Weights of a small GPT-style language model, trained from scratch on English Wikipedia: width 512, 1356M tokens.
Each number is 500 + 25 x the weight over its row's rms, rounded and kept within 0 to 999. Layers, rows and columns count from 0. Numbers have three digits each. The size before them is the row's rms in percent of the matrix's.

# layer 3 MLP down (transposed), 1344x512, rms 0.0798, rows 349-412, columns 224-255
106:492511518480551464531466512513561462485468494515549538501521487482524482496464498500495491484511
103:544495466484500513491503504476504498492454497481508506461459525512519491503460485509495499546512
102:517493491485523510496503481510507541439510548507512470535476512489493500509502522512472517520504
095:464515519485446506460479481497500487469519505500512506462476533485529530509491491494482501467528
105:554500502524525513491526513454538470457502509499526490515492511484503499499482474511523521482462
102:515507516461491529482522483486527478500464502529498525496488475475451518498509498479503508528493
099:541530507519516497444588494487484497512538462490431525466498557522478505492509485531476493511524
102:492458516490455536522505502541554470514503566520505458477515470507431491479549503512541488524496
080:493494533488475491499522532484509512477528481506488531493486524506534478508497486515532517525478
098:526465492519517487533529529505524513532531481456538528484503460493521492518513489530477512525508
097:520507493505531496443547484453489513505465501511488515480482506519516508484483512493494461503524
091:496505548492497474474469498549488494488539515450439504477511481503513495564480483488489511476521
108:519488524493483495502512527511492460484498469505486521474511495517472453495505494522478527510470
104:504479508501494484518472495460484501482526490441441476506498546511518418548471476501494493526507
096:509514469503498518510443515484469546452478501498432511486438514498536492459509541482499501504500
071:521472477518503488496498504474502499473454472512483514516483463519476501477472518558510530539548
101:476520520528517472510503482533451506506545469513521535492500496515497528479460520509517492519529
106:479492533475472510468487492498503541505480530479540506517518502489527497469524482469507463513507
101:522473478497457502532501489486486457524513517491501508500555512479513480470522504511454477480472
102:496498494491496506488514541506515498469507459476505525473544518512522508502498507520528507519514
103:498511493497517481488467445454457512517450481532468479503461494503481521526516509532511505493512
094:500478480510470475476509482510512528486531537464482477518502502501524502477507521548475477485458
102:515551472510505483491514480519535484497522486520526514459458513510492484516511478504506476528540
106:496441520501477475483492491487473527548519483474506503514543472547513491547492488508553466470455
104:522492579450485518470457488474465564477482538532511513484511505486448472467497515485490512501502
103:496530479448501496512485485447484509484450504437481486499506486481506492498555496497484480445488
102:489485478479474494499481496465479522522532510518551522470439455499481508498476497480510508456494
100:485490475500490486489540519475468518560524558495503493522458454456482474494450527455449502484506
103:501500519464521496506502500487489532534493488499486492554479480462534486457506526472546464540512
104:479465490483481520510535509488517494481466475483536536489474437519517511517495502470531479509483
099:505532527477473500517500496485507496500504542528480478474519508521528486497491475464499523491500
103:508504489516482498491511507441496452465510479526491478524513437523475490495521498535518535515537
098:516527476494511505524491456518465484512463474477503539525470490471467463523508516486501503475508
103:498526499487502497536494504473511502517455464491452496504479538553512546531527537483451462518563
099:488493485454516470530476457453496525457512501553524463484458487556514502491468520527491529508480
104:488459446486510479493494479502514478489471454523510518479445459497483522506548548459569509492501
100:477524493478458495549500499527502505531524523483508533495478522512477521479489489458503533524554
102:471523528503469511485502503501480510501527525542490514540475507524465474530531524467467465503473
105:496503500477481491587522489516521506495508514484501535506500491470448506514478463496496508509527
103:485495508557444486432505487496482522519467472478504499477492538437539498528473476447473467514489
097:518530481496473560543467507483484516499493481493490467470495523502491467486467497494451534491528
097:532500470501488440521467549448479503501495543528472493485482483524500514496491491523486470553469
102:533459493532537494490501482475513522468457473489488555525472507504498523483565509493478501493515
099:496517522492528475545495469452496489494487471516497502477482445506478479456475527476491499500479
099:499467518513482496529495484496494498493501469461497483555492511498537488480514514451474530467516
100:506529522521453471506519482525495502503488541508560524488464528514475498510501535478438529501529
105:527510475498478518496476503488495500536553497501490542471472476536487507484496509530497530492523
095:506518496491496535490510488499460524473456508487469468453472482505484511489516484521508490490467
093:462504482517498474481513575470527473497520471484475477462527494524509520443483536531481454477491
101:530473487524477489521493484513511491540509520498496526504470536515532513511521509466472495463484
098:522534463487476501524500516481486496513520500463490537473483491518542508525501518491469459506512
098:511523483506514493477524485477504493477538499497488494568493484474489552477484549541541519502472
100:486495451530507539475497525472498498551486535497515494476502501503495525520479496483461481460485
096:492510487522514502535506495527506487463489517515473520493524497527469504519516569523526508517496
104:523491504475505539487538483516532501501510518549518514500549523514497495489469529470516424511508
097:469509487472446463509510527516494511477481532518470508503481501423481489485492496482552524523505
103:497486499492499499455486507528579508556485493528509492485504529497513505493523521492512492484515
100:508519537510506497453527512507436509506487492487533485503496514504495462516500499462475505526497
101:526526509489565457466515483449447497525480514485500533498484478510473456540490503527520507470559
095:490546461492514508490517482549515446490483488498516492467478508506514527505501502520478520478554
105:515522499499455463510521492531475498533504530520505511513539514515479526524516498532489498459552
101:467495541474487495497459549494498514502521473511520536571503494502494461497508500455473461462545
102:481474473457483491506536551505475533513522542518503465467536489491486469459473476497513489495488
098:488448504488481476476490503523501474495505489511505486437512482510496519538542524510484506549479
# layer 3 MLP gate, 1344x512, rms 0.0896, rows 350-413, columns 224-255
104:483497513463523515509540501511504490500501463460487465538529524478505510505553469505527470474481
110:516520501507528533493497471493504539481498479510502474538469498486491505540452515520527535529493
101:536530510488480501555498492498522516472517498478525491504519518509518456478482530512447486505499
107:461500509532534450512503525490479485427510525517496495529503496545521517494486491502490507504512
103:477529463475502502491505535500541513501471541558488523547511467494465476490522541554466509529494
100:469498510540517469507486472473480523484460468478494498509498462546500485528512496498455500515461
095:483524515499462471488513519501506488539513497523495510487489482511532499515519500473496512524429
074:465488541474535510491467452480460483505507562497467512510494486529559429531498475514498515498482
098:550464489535481478470488501488518513487514462492494499490511498444530487525499472484487509502482
098:512492513516465498526456533511510460468461491486493475500475493521480492478485504531487494459503
087:494503480492542483491539517503498506548475480489507491435504519517467501529478454476531482476467
116:509505511541526454479470477548486480523542501498476499504519474494500531451474516508500527489509
102:492491496500514464490460516467534504477560496495496473491491495538479525489482491491464468468516
096:484482481452509497521513497540478513476504484481517566510490540483519522517518518563473508496507
066:473493492468510498477514483510491508531493488487454505471531521519477516491507452524506507487532
104:499521525503533481488532491520527501500470498500554534472444529455451466465473488500477533483486
109:525493484488514484480486448495498512502520493497479500525496499471478473482507500501523506505466
097:473486496504510474530495521524504483497479522532496520525509501528528528494494526465508459512459
107:517477485491519540496489518558474492488520487483482498474480504499484493478476497493536524478501
103:562533464489511466491506523512512450496531544518465515511483535476489475532528465542499511523518
088:529515508489496476493478529514498486470485522487499514491532501470414491526529460506498526499508
101:505462476539548538479473522524532491539469479480515529513505531500511515483490513492487508480502
105:495515537526514529518541517502493542447491516460505478496475523460469493498472488504529544536485
096:490565510521577531488518516485486476502513497523516476481428473482477532497504498485501506514474
107:517464500485484459518505520524506525499455511531485498508501470483490488478524521510489499521491
099:512530477517487533455498468491458516479516542536527509519523469553497502496501477481459511499509
100:504522545493516501495535478489507476534524517495511542516449540511485451493556501487513533515521
112:537495527523515475526557480583498511495476518500552525463506505504456506482425473506504516483537
100:495511507507481479483528516544527474491488517522540521482509514459538523485512522447447503447510
099:510487470509483459489499532533509491553514527515520491527512502491493430460492531505494477508500
099:461487507506463477547505509445487558522516460498522499482506517455499501536529506471487466499493
096:489500517512483493536483484491536531496501533529523520483503507521510504539474493481462463493487
100:511536487506483488518492511480508492524538486471428497509500483523496470494532514467483529498531
100:522531534463516481562502487515497452505451450516490476475488486494497473537511510470493528487517
104:515487512524490487522486536491482507563507486518500468484499491515490479532518518482476491471476
100:460453515471452476538455501476500540485504533469520502508551530526497535452481546423566467495495
103:513514516495519503514504485547519530554473538487476502504517483472483487465470477505526528492477
100:490491499478494468513500531488500502514494429499468510517493512485471492519536521473468489503499
102:533483550458515481483518512527516502487512463506493470481474510483523491483491537520506469494511
092:574447509534496520473489501480469503499566494514556503484500419522516497478494507481482520521523
095:502470531473520504462498507463509522529515516520504500528516496489514497476527528522515522503453
099:478481551459530496536492497514474532492446538524471533512514462512497571523524485455458515472471
109:478524562506528469509502455524467512527465472468497468514521498557523489465494502532474542529452
103:498473531492510513508516514489501502495528474499476515518511493488528521480482481466454511491491
113:527494484502495486500525487553487507485482492500520493471511531488510502511490449517474526459514
107:506503501501506493496516508481527487518488509481510501467490484478515517507559506539547522504508
101:490434565479525488503505467536504496506537476515518452449543525466508519496509518495496477534479
094:485503430536513483515477529473495553495503474502499515476484482541494502495468518504494503489520
099:537555502474454491519489491543524521512483505531506543499492490454467493492510500561492506496472
106:512511511492500527565456503476501464509475480492506461475504503527482536525485465451503464534513
096:509516457501553509489487483504509506473489507480528512497484528505520537490510484499511504515516
102:510548531514508525492529481493494473509545532508443540487500482483538483498506501490546525483480
091:512483515531508454475526500562466539466482503517526495500532468482526513498487480489504510504489
110:510493473459494471506508488489523490471504487519511522488484531488560483487502490495502448500517
097:466507544494487475549539487501502489462507485535506500510545476451544505529501521549517493496531
114:520507515506534464527484487500528473490517546512504498563507464537537505510446479461462496503493
100:523470546517506506499508484532519455476543504509509460503504550457500457483493497493499487484455
107:503444475493507463517515522478513518463526474546492545542474511501504498513541457501515525467464
093:522479548479503522471493485485500517510524528473521505450466513466511506475500517523525529499463
113:504497468473481473518501515499487522480533548524515513557539489533501518504530530515511498512494
101:525487541486470501450535495489535525497501548490512489483500499498534505483493487558508487482537
095:541517482460530490475495475513442515520529499506499453491498526532439500521515501485516501500478
101:465496519508489496465469460534463502508523496517510503470515489535508489501502500522500493541501
108:546478442525487487489496499523530536516482499458519546466503487545488509493499552518512456466480
# layer 3 MLP up, 1344x512, rms 0.0934, rows 350-413, columns 224-255
101:554516505489526494501494540489514483563481511511517529564497550504501501539498468505507488528487
102:489500513545519512482472514502532549453534489527507498504516491492503485522450502477508564475495
099:517448488481539528539498494481499513533496498525476483530482527510452475506480491518509436493501
102:494512531497443480509464499524546536489446481508498515484530484514477470549502492517489494488516
101:484511503510504540519526490486515471518464514510506500516550505502499493482485497456477502474484
099:506475545519520483469510488460490529487512464500506505427499509484479511540556489511459496488434
104:495511476462445508496546542521507409494476480540552487484499457465480527498529488526534459543517
080:488507455469495491548501472516519437481473475563474512477522461454463487477488511504505479418476
098:486507490499511483484535478526490482532491487504504509472534471473536474482495512469498513476536
098:514510471499492536506458548509436516493485517551527459530547492460526524515514487530523487463467
084:521507469458502552498489509488467504492470506468555516490527459512487544487466473508502469497511
121:459472464518479505489529481512486489481503462489513494492470486482508440471468540526510470479488
102:580560512546493543481485498460463511499494508494497512461497485512475491466488497503502529497494
094:516513466481509530507545511451476520512507460475531495499494551526478504568519476491496470495501
076:525490441505516501502527522498467508476500515516503515502485507525534500492493527467514484530500
108:532487509506483480465515530447542474502513512509493488498504493513467553505493507514494505501471
115:515466484500502511497535517515492504505537471492499461482479466509499500441518487513518492531486
097:517524479507510468518502524501479550515478519450477486508452500519487496479514515488539493523456
097:541482506517531489532500460516497516478536480495464466467453517539501458500466510490509547530504
105:466495517516531497520514485480468508501469513467523525493497495535482532471516524498486505493493
091:459508485486520490569538509521493485457490516514514509512524473499504478499455520498492493460521
094:499452465511475490518515459503498483478512522501545545463514515527492457490503532537484509498527
104:537508480530514524473491490496499501508522470493454538495492491522473508517509518539499504467527
100:515509478450533517512481546502482518497487529457487455519463470468478481478505483536510539516524
100:521544521501520492505500525460502540520471483491506506517512489477537446460500485458490479499512
099:538532475483474509490487485494504497523568495532532507475483522449503527524495486473502503449508
097:470542482540515529513479537494456480519515481463533514491494472479482516537512576508461522501458
107:485480526497518506526495508502530515478511437466443502532514515464529542467511536502504494505495
103:550520536491469495505507487476499493485474474510530506461482472519508480477489479473531502508475
094:505568460494508511489500524463514467513517481497484465451541526505527487472505467531501500529467
101:532504529497499536492507480459526509476478464485528487487567506525494493530481507522461491482513
097:443495573533503479479528496520543494510517508500455537531460500486484509482514527518544564542522
102:517538482495470470554511508481463532515482500481456483500512536496553511542536507531508486481538
102:533512510492532481474532519528492532481486493503478543522557512460485491457537436497540491485507
102:462514449516484503488507441520517455511462497534513464496458484517473499514509472500515503486509
100:511542498505484546508497491535504480497508471520502485535513486521502479524522532570495551455509
098:520515499475513503483497498513524535496486487507538477497486555513526489530496502477462499518518
100:484513470481506484508507480479487456500462515520479505491482519483519490517493469522517498491523
103:511532529476478502481494513493526521498462519512508545452523481490511506540511451504523492473498
093:496510521509510500524514554481472455518538514491495518464502498506485507496520501507507464438487
097:485512529506476518506498487516523509464465531517451489492483500484491506513554520454507531496488
103:484498505496486474540447510483545499507506508503471501489522472476492457459497512524465508494496
108:482494493476540473494479490498500463562457455482527511503444514474469500499502510481504469508501
102:529481546538468498512495517438498529469467469506488498509480499549527539522481453505500491493543
116:525480478512473484514514461535490515520467502508502509479466505493493512489503462480514546505502
109:472539504481506509510518521480483478515531494492478511509514515527561513480500490477514492505538
100:502488505501511464516543515507513509497519500505500498552480547458518512514502531466486505520529
089:505465491442471509533475514492509472476475482506444521495494434513478509506495539523484474490529
101:491522508549476498473505495481511507476480489448474534534510521475518495479455476497517487520496
098:524491484537532494518507494528457530532486473488505453494503525547506507525462502517511459500480
096:544481538519511521501478445505456522537488459485479538505514507530515493506538504498500523515532
099:503517460548517530492511525474458521549501546519499521456512480469476512483521501490543548500474
095:443511524508469526506487479501523485481487515493493484471489509546504484469521500491505511510542
113:492435479483479492499489524481535540474506441513527548486496497542518430521459511507470476503506
098:498466504453472516517498479528478510503487487509501509473485514540543479471481484486513512502507
110:499480517511524493478552453511508553501505482503488492510476527475499462486525519461512504444488
103:521492517461489493464510494501517463532530474476556460503453501490476473509516494446462485490462
101:510474556514464499535515557483487518544520543506474530530531484519498496538473527499509526532488
094:509508477528493486456482482523503497492520475491546497435473489488486461495488461530502455514497
109:579530504492489514488489493524481486480465530516518461474507487535484551520495506484517439505507
105:489495554515490494479473522466517484424535514524475510508500473512478508502506497487496525544489
097:503536534510558471530505467491516497479490500509502479469516512498509508476466488543503493473490
097:539508495519491528471489506516487491472510468475499505499447432569506469504523502500483484510491
105:499502506466501570476569498452515520468503531526526532505501474510495536521491489521469449533453